config = dict(
    n_kv_head=10,
    activation='gelu',
    qk_norm=True,
    bias='none',
    tie_embeddings=True,
    parallel_block=False,
    init_std_qkv=0.0139,
    optimizer='soap_variant',
    weight_decay=0.051,
    decay_fraction=0.646,
    seq_len=1024,
)
Each number is 500 + 50 x the weight over its row's rms, rounded and kept within 0 to 999. Layers, rows and columns count from 0. Numbers have three digits each. The size before them is the row's rms in percent of the matrix's.

# layer 5 MLP down (transposed), 2560x640, rms 0.169, rows 2391-2431, columns 160-239
093:516580624499460491481519530461533463427567495521504456527522480458574516530541550496536414537416481460409484448479482451542474511555488481517533513476611563498468540576494460544523522563450512545501549438521478525532537451476541567539497488
097:504479560517542513525537547508549505494525566489533433479567447448495529531549385593523531492563557526462526531511460405486571477508423500477491468494550506467426495577412501498502456513532390538493494581543561428539414463517522528522519471
099:562490500447539501527536527495484513492678508473486521530466506546481508557495464528461470559567483488548586526444515451495538504507540361448460443509430625474564573530446506535493465515566501506488453383470537481463544489513532463487577516
099:421492560584482525530533576546461481453560474545560485462524473482456425552550443504538574521526546479511518474457512461468379570448609442558492477478388559507404478427440477478389491594464462478509441620521407427646393486467526553511546465
103:395451478574465490580418432507466513409506489453481489532493512427433458494471497385507473415495490573510527495456482481492459640510519406508502474446481488477542566499576527527525504499536530417503508434484448528554505515490452460511475544
099:452568464398437508525464464603451514545510436535584459435391436529494549510514454531537505481456517490480565606542558531499446509445480499521463552552562475550474578446467469482504516528548470414489546446511505504446461479481503461522394486
101:452504564482432486540436530507509527478436495500579455563499575491510503528473454369443644463438498462503548544540536466452377492497508437488564523507397526478616441520498488487418518504491393419530463458486394496517542552473459539538381484
107:520517521536488534582488506578585502471477489543557474446449531474533507549481503463457568555486420509612600455357578527558516414443460494462517513584490553527555590392412525517532473532429519462463505561492538497541599501574481485475602472
102:507471510603491542525512544462464429473378496507408489466377539460448481513592553478617496568535491462465571540518518559511501547471470456484536482452557462603429500597508521436517485434533421539508527459494570506526526396500517471463562402
104:588459536491477479487504432507455600478501356515477362533494496531420583419442473421426530603467530494449399575540549515423456448549496547399380530485532543527618441455545536514625546592480465541471560476502472501482505540483511386537495544
102:486623482635571492467472468612509470451457506528556437527512577495459590491521525556443492439460490476422513510473573494551464540611484533395508476431453497445506432500576476448520425567454501544463396428540530517485464494558455541437510492
110:515482453533480522527503468597379578546503526593491441508421532541474406470485534478518460501450454410486547483521498474486512411530561415461553534549435524519407503512639501494505538558513545541534500472617500480506521438462426538532473532
108:446544464590434503490492492474505537453447452451472471471522489470457469439466532434467562537556457519531568490374476540532426548523495419516518516448487476449518516444498580492567438479466442462457534508462426456500512517458530467383539486
105:473511484540503573405527536426461539572541479534532559481499422490564573526538567525503538414515479594482451452527469554522534482408551537532486445449521511537539523501522360458479402542535484499435534514472560514442518468431527450478555459
099:496530535515493465601402495466514487409503459552528522462495408485495558511498492460556429621510442463465519463420530439523557467538419440394438509502564451523565559454456407502441533575501353492498447498504542492443564476552520480500576465
103:498419420468532538480507429452532496422488527451535577553494555543504489502499376530462512429384421565524515496513445501490471429461443508566485522484632549490555490463451438480467491503577443415527549549469453496462495383479483458603449601
102:575539482422400427555487562523516521554471463536491503497561431536450495528513487472583546537473501436505384475514454460505480395472529518549438449562464481539592496481465453483511496555495533490470490500512527431477496436481451540404517476
092:493488581538444441487503453546564473441495532535523483495605478508493598498478488405448476559434430468445518384428452484482531521463477460459436522495550504484554447477474486561551505617493552493503467503541605506451455482487548558488452444
118:492599481519503522525429587504569485539488458479468465422585390590421507409499501490473471472535518551534554453501516424545493487477545506532469546512487535487485448548574466528625535505502565495494514453456546509497440415471425481497450486
099:536604518438480565560568542527491502492501523563484465562475426457592465506466521479473538462433447361484448540447537420512466475606463557550445500497450523510574576531482472519533485551577524442468531470507577519546540481458547435478519581
100:521514559507429469492493504617464487507504466584541559488502507540438494469445554589413562504478506535558414488505513482398481552560451505498527551470445621364477453534459419558521524484451447466501503546500540435510600567560499499496477483
102:466521502525387520444475493603439526484541572509482388547580498500502448502433480501437507439526548491432506529479478555537498516499460509540485485491514556516584466486497493421569482474479445581630504515511587562553441530565447553439493522
100:507434477561374581486509433462515601504480505509527562529466482492483502386529506422516492508609549454442549546537532509561414479527524531455499535493536517476527456534472562494433412494489450470534446584574450483467537561541552483482572478
093:466377506408443437456500560587488550539514467523465466546544516471534513458438443502489490461493506513425454481512450523540476496524503429577513420580593468475518337545507416448491570453422529545469443572489535561489502530508496501495498514
119:436494533522556492412503471603521524524477493526569476456481415441502518420605476501428518448610380455524523509514464528496461516553497548523499588458469575519435564567540514454521462480557572445459563455521631489496445441477518495511455555
098:493563442473469417527601525603451466546523509427487488496432492510490442437415533466508524553543523468552516496420489502541539468487433465466542460497580433533504510580518488550556502527480401517515416431460465424467525456509612553532503534
096:517518487464575616469534484462446483596472470461531507534453448427492618475505425460461420444550512458516539433543465512481428480538532542530464485516480394530449478540540484537561552428479619521444535580532485511527540500505474540509465509
097:500461472606514437490476501484592531531484467472417551463468552512453472457500522541510435569466478452463432519447471481463568621592530461515484658539476507449451524440512479483461480513539433562500550499509553498464507552525508464565556546
099:494530533472478455517505523513571442512432467510546492526538497446488493424477458456473582486459439479516468448523531551468396510545511532439514475598426415565518459491424491514545630494393495535510548498500470557600451561559558501501530489
102:614493484536495515488401463487535555518478531584512527479559560463515408527538529476530482519467523513494377531498590502540598359549428488410561396499529481532517463572513554549529603501510475489481500452542492506457442491486507492495516580
099:462490474406429509448600522503530521482528433583454475466475558449483566551613479503509522499548574579448506589499521522567534500463456535509494488501557528511491515477529563441503489531529487445580497506482505513556569494496505533509514467
101:507549439488456484496452468487584518397489528497546505541526477442509495483547561469503529497446524507571511550429497482561561525500485482498391482469546499576566457437552525527422441475561536517432528526493538512432507548485564449454451534
099:536453482507439534489459461512547464510428517397609536472481542431463504499483469571528479543456446498514532438531605471461473536518554417414444457500544513462588520448539536487402423485518474466510558548497486479453469502530523484478422491
090:515378449503506539463483520508531491479451507443507458540529521499525492561425482446523465555507491483435537607514573543516581497585531490483575499438506492462440507498473508528534468484521464442532535576439603391487469511532482492515526537
102:475533568452484405466522475552410496419525536433553464478518546437491489588579507469468497543563536502485531500466463570499439466502514560439578510450553481478487530459484611504524451531517518539509418487515518573524473480497544447520453471
098:454568514508545535482572481524482483592441524436428470475454488477457520429509483482501429516425502423503470491466517468479455518538494529524388595593391505526472519533642484561576494519482495477484506481515462472497457542439474453432472471
094:493496485490472472469479481465484499551566561527460500592383553659439583553476453557462538507454518479554456540452474476514447541461453604577494495493432403625578538458498520521499547475488437491520462395539553463452477587557396459552559474
094:473541549579530491419539508535572490462436439576543478512465525455464460544508544535403483560516461605415514469361489561460567482608490534524503515444489510603538490492450493488456472538483529466546461449541491434447453420515490521637440424
100:514473497433496464482572512543553473557551567483603449570467449505465541481524547501520488541557543532531591426577602549525472516447576478507515555537530465552537528562477498549516557475485611502434476514526486483418448523449506507462572489
101:464524472465455457595527516531503560451522460504459470546370454608496487491463485461610550422502636511488524521496578511441353561487567536548503506508454561589467523546504411445485460478469494503491524489462443438483547499492545501543503498
096:508533553489596492406557501481568518536445503587520455546542460472579464501501509582546456481498512577438582595465551577448503499447500473585588510550428511521475553566491487560530474504480624441508543523513540538566455491452472558498468422
# layer 5 MLP up, 2560x640, rms 0.171, rows 2392-2431, columns 160-239
093:509462462472506498452535463550482495523608671552430477533451472507445524536463498419484482465603424482498435529465430511488463525524489408381433546417568496582609564511551548461470456464533487534518509540455466426490539483550559452507444538
090:560586433489527469503504405465477571512518409453492505562407573530481545548497470527487476481523547534496483412521468453509520454481530462442439554466445468559526499539553466592463523527447566469480490531472557487501482477497523423429523505
092:504437551495471527579488428533655483454514453540513481613456477526406503442556415443443458426462428513502531525437501557588532502540532488506403495466520414502458467522503525450464451540505552481465483552560423430598435554520501460556543443
112:534567578518508536535518514562516488518500514491590469520442482428564490483552514515434572599522491475519567500518529509482455503547455423460508472547461449563520447500464471498553500433439479563563472506534514470471542515479517488500540427
107:500559453563507497573574512477501595445561495477482537455504506424597543529576518490571419505582545490534529495497479452553461498524545566532384495579491445386522543464529538543483396465422595505454474508425454548574414505547519480535487355
095:543470551510564573481541455416427527522537496490499549450375551500470408479470467443525518446442448528528427537418508411500503375547396565541558513546483470485485454471480526506559624513592453564532435527438469531466479419521475493437473477
105:479518504520493533551524544453524516505524450481573456555562461509516455502457612442498482504566569476576455395537449592528516482487511617498498436604469420496466515596493455417455471540444607515471489511463468512492485513535532370582481423
099:514588505498497508445462494514575528542457511452526534413555568601471477534406525530472566392546451455518529523516587527520510449512479494383437541479498577456605444565610598560559461470541482509507408389483501503519545445478504511495536532
097:429496493560595438440441475481551518491527516538495483418425527594494506566535526561469507433457462428448500545527586536437525440407470444616468560602445535580538517421462528459518460419497479456486467524456503608454502444506457472475496482
098:429523567491524483499471480563436470574546472554512547459471555532447526463507535595466529550403560483516553529553551572480584470519431380492473528456596446475562450494560476626530571505547501541504450566412516527517567498530425464484418539
134:454489467516500417445546496467492506480593564524415413456533582456544432446528507485463522385443566612455521520396553414499519514477467507570545438436501549436438538582447433526496540450590490551531407556528471415443412435452398550462499591
099:515535507464492485528601508423477384574547490413500581582454502449471465486579561526409471526538444576567553453360591433471438564458465567468566568523617546459464529549534543454538522522491523444402523471505497473543501526563531500482502444
110:484426536504462446499426401476492491596587471459526501501551484466455546536446519615596457438553399432545469545448588402477554480469459550501526435448488475508451452504537499439456400469453511488527461506471400418539484477559518456466489403
101:515496447490578480562528543426538457539480502466465582459526424528515541523424529527558530485561465529522563440537442466518436476508512484439462512503540525551498481505510497446576404561530458528442482507434493508419560484527492565482518425
098:477552541568490447506482479558565513633467464402475503445547532430550515580464568561520468514482503519481420499545509576506561545515533417534529451632502558576444508481558554481549481368487488519523441464531442529571488432469459449446522495
105:540512532540561569512535412484526485594476517485444539463471526528520463525598422451503475437566433515535583492624501502485422545459455485428528473510499536472482546527482469567541522527443475529434550565510500437523588479579502512589544616
100:451468514460537534498419447504518461621565472502389548443499472512461534449494466518574444485479456422604421558475477477466573534519484493551523477436464566517417506485488471445510417491521461517552505568490442520440530517516582495457547402
144:473531433520506464501441573475541611557581554545517507519493545509401425499464537500500517492527567568619621520500460504488477474422448519506530493504514528550526486460429463481531564575428498455431523455498554459579489553402457452606570518
102:516531541552498513548522509494375551517449442595523426533441491512484455428420443507480553471481611564515427475527454607562567406555370499537454583461503589587546497508456523464475410539477461499562487455535528531477520530541475472473501540
093:520522613495521535516538536498461531467470500515510549415522490539497459428535524588499521493605477489573564540472555539464412397512462462395551514521533463481439487511516577627537556487514526572469419526462456544488536483604551549447491534
090:438474510572467505434486456546445439525480508580542544471529519526530461410449492470525486444495573439542523469466552598529464536524477547461417445427528421470397587513471422551501454492587484571488510537480477557523438358501531401555497641
093:482585531449544458489473400482571497553458470459533568481575448476530437494462566494452499514577431537436535439494517510457507480482496589481521531498524585531596594428464452496483451562432505515467442532475449530488488543455549577462493529
089:513446450569544543538590491538460420486521413419540501509578479496462476439554423510443491452436394522570471409528477510486440468547561551490442509471546484536537484512570483532499480566451546557454535442497492470531537474438470514451512535
106:464469529470548553475505488474526493539411524576506493480533508516483436441557604506485468498578475519593556396484498563463500364524449422432509592456409542584512548572529492444520521582481474389464527509540538523447382479481446395529406533
089:488514444450388461441545478545449578453493525455557484429436572558458502496464528434560495548522499433462593511557436509569413603522480524381357448487501499476486546500492529458529565573471533480519493421374451539531531594494425570539481491
099:574444462593434382534501520580570558416530514440548549568590586507455384469537574475471444522461439499483507600523533503515468472527495529511467459477465507502473433496464504477450586474585550421409465373409397621490539481426552414475610548
092:492524477521451538422454523503626473558478491464507497556497520493339473566553544566443404530525477568582442452474518527545498509554393473533498536550489489531499531490440510478529468526513499607507519449484516531404468501443459518519573531
111:537541419546479478525571600469491525532543476463416400601481477574557451565524543502513472405454526474542549487376493556539518428522432497469559494536528479499513476500528533565549447491515409531473363494496557469432477518406523410446485466
100:538476481478496566526555435500495418439501587495511505517450492578561455543544481541452499554576513512511541485503511500536479494444568525385546518501473537448445537390505512607492533525491528474410416498417496520473430531491557487492472483
097:541450562514474551487507494507463495476479477556427530515403535451493506546523448471497379511589483567463473517390526426495429522520548463435506554410504385558511506518502487504457548586540510454496476525474457469595598417506423463453514483
101:549536374518506487395526459505496523485436542494494520563489500450447522444487548495488521541437541543556360439525520472568495443501534482441483653452441522545473530516531532526465388559517510554414519525490530508484467527441297508486509592
096:471576494491469492530522567408424508511425568588504525499533473452541603501500507471391421531476541490480548576530449477442441613532509436485508530462514555457466411494545405539509619515529473510582523585493441428464490518517516574491426505
083:487510405555596500574544551490484496523551411493461550554522500512466495467570536587516447490559443507501473496584473487445530587415471576513445580499502448541504454483492538483507423506496543403551444507517463426478450452524495527450532521
091:536502527432553400563515466442563433535445490374543448595504554491569466446419433519457538505409464495430488562510452502470499377443511512598533565545511557610501485569486525525469467557459554472539474546605464576464544529452588571482500522
091:542460511470485522466480584506520594454542535472477617483510460470513501525418525462494508446536592551520494398434536510463449536569616596545578465595501494520473486483473583495501449557445415421458533533479416501552452475574565472539507540
092:497491540419514559541421479483534442427473554444528458493539496542503469491529502496490488584495484524493505468533553492484430485464497488499584552478570488619505389534583465481438537494479503507553427496533491441562512484576409424425482530
092:456498481460430524511521525518540431602500437652505547432437471548482583557522598518497514489489524535554433402541492485549513502516549475543331477517404423428529559528486438473551507540560495604355486547506539487534568589539472433534526461
107:492600573531502467486467605496451469563478486513437616451463569557549504505435427517434443519509619525496447507574484465476500537492556506481515451500479493477508564532524604462539476531503511533635565615521456506566481509520484455578444599
092:463537492475488474502471431513546459565538509497583480528458507558489463476501546483438423426531532522579413478465550603498466508437556489517582559528543505594484480527544456476546451493400450540475545498360494476607374534511509479559583512
095:510586491470452567434498487492559552519516571501495613442519539507465580531554479540523536462463553560566563428361470575522463431513479525439528393527491423502488385501444476556564475473455427435549433495645459442432471559447524477553546585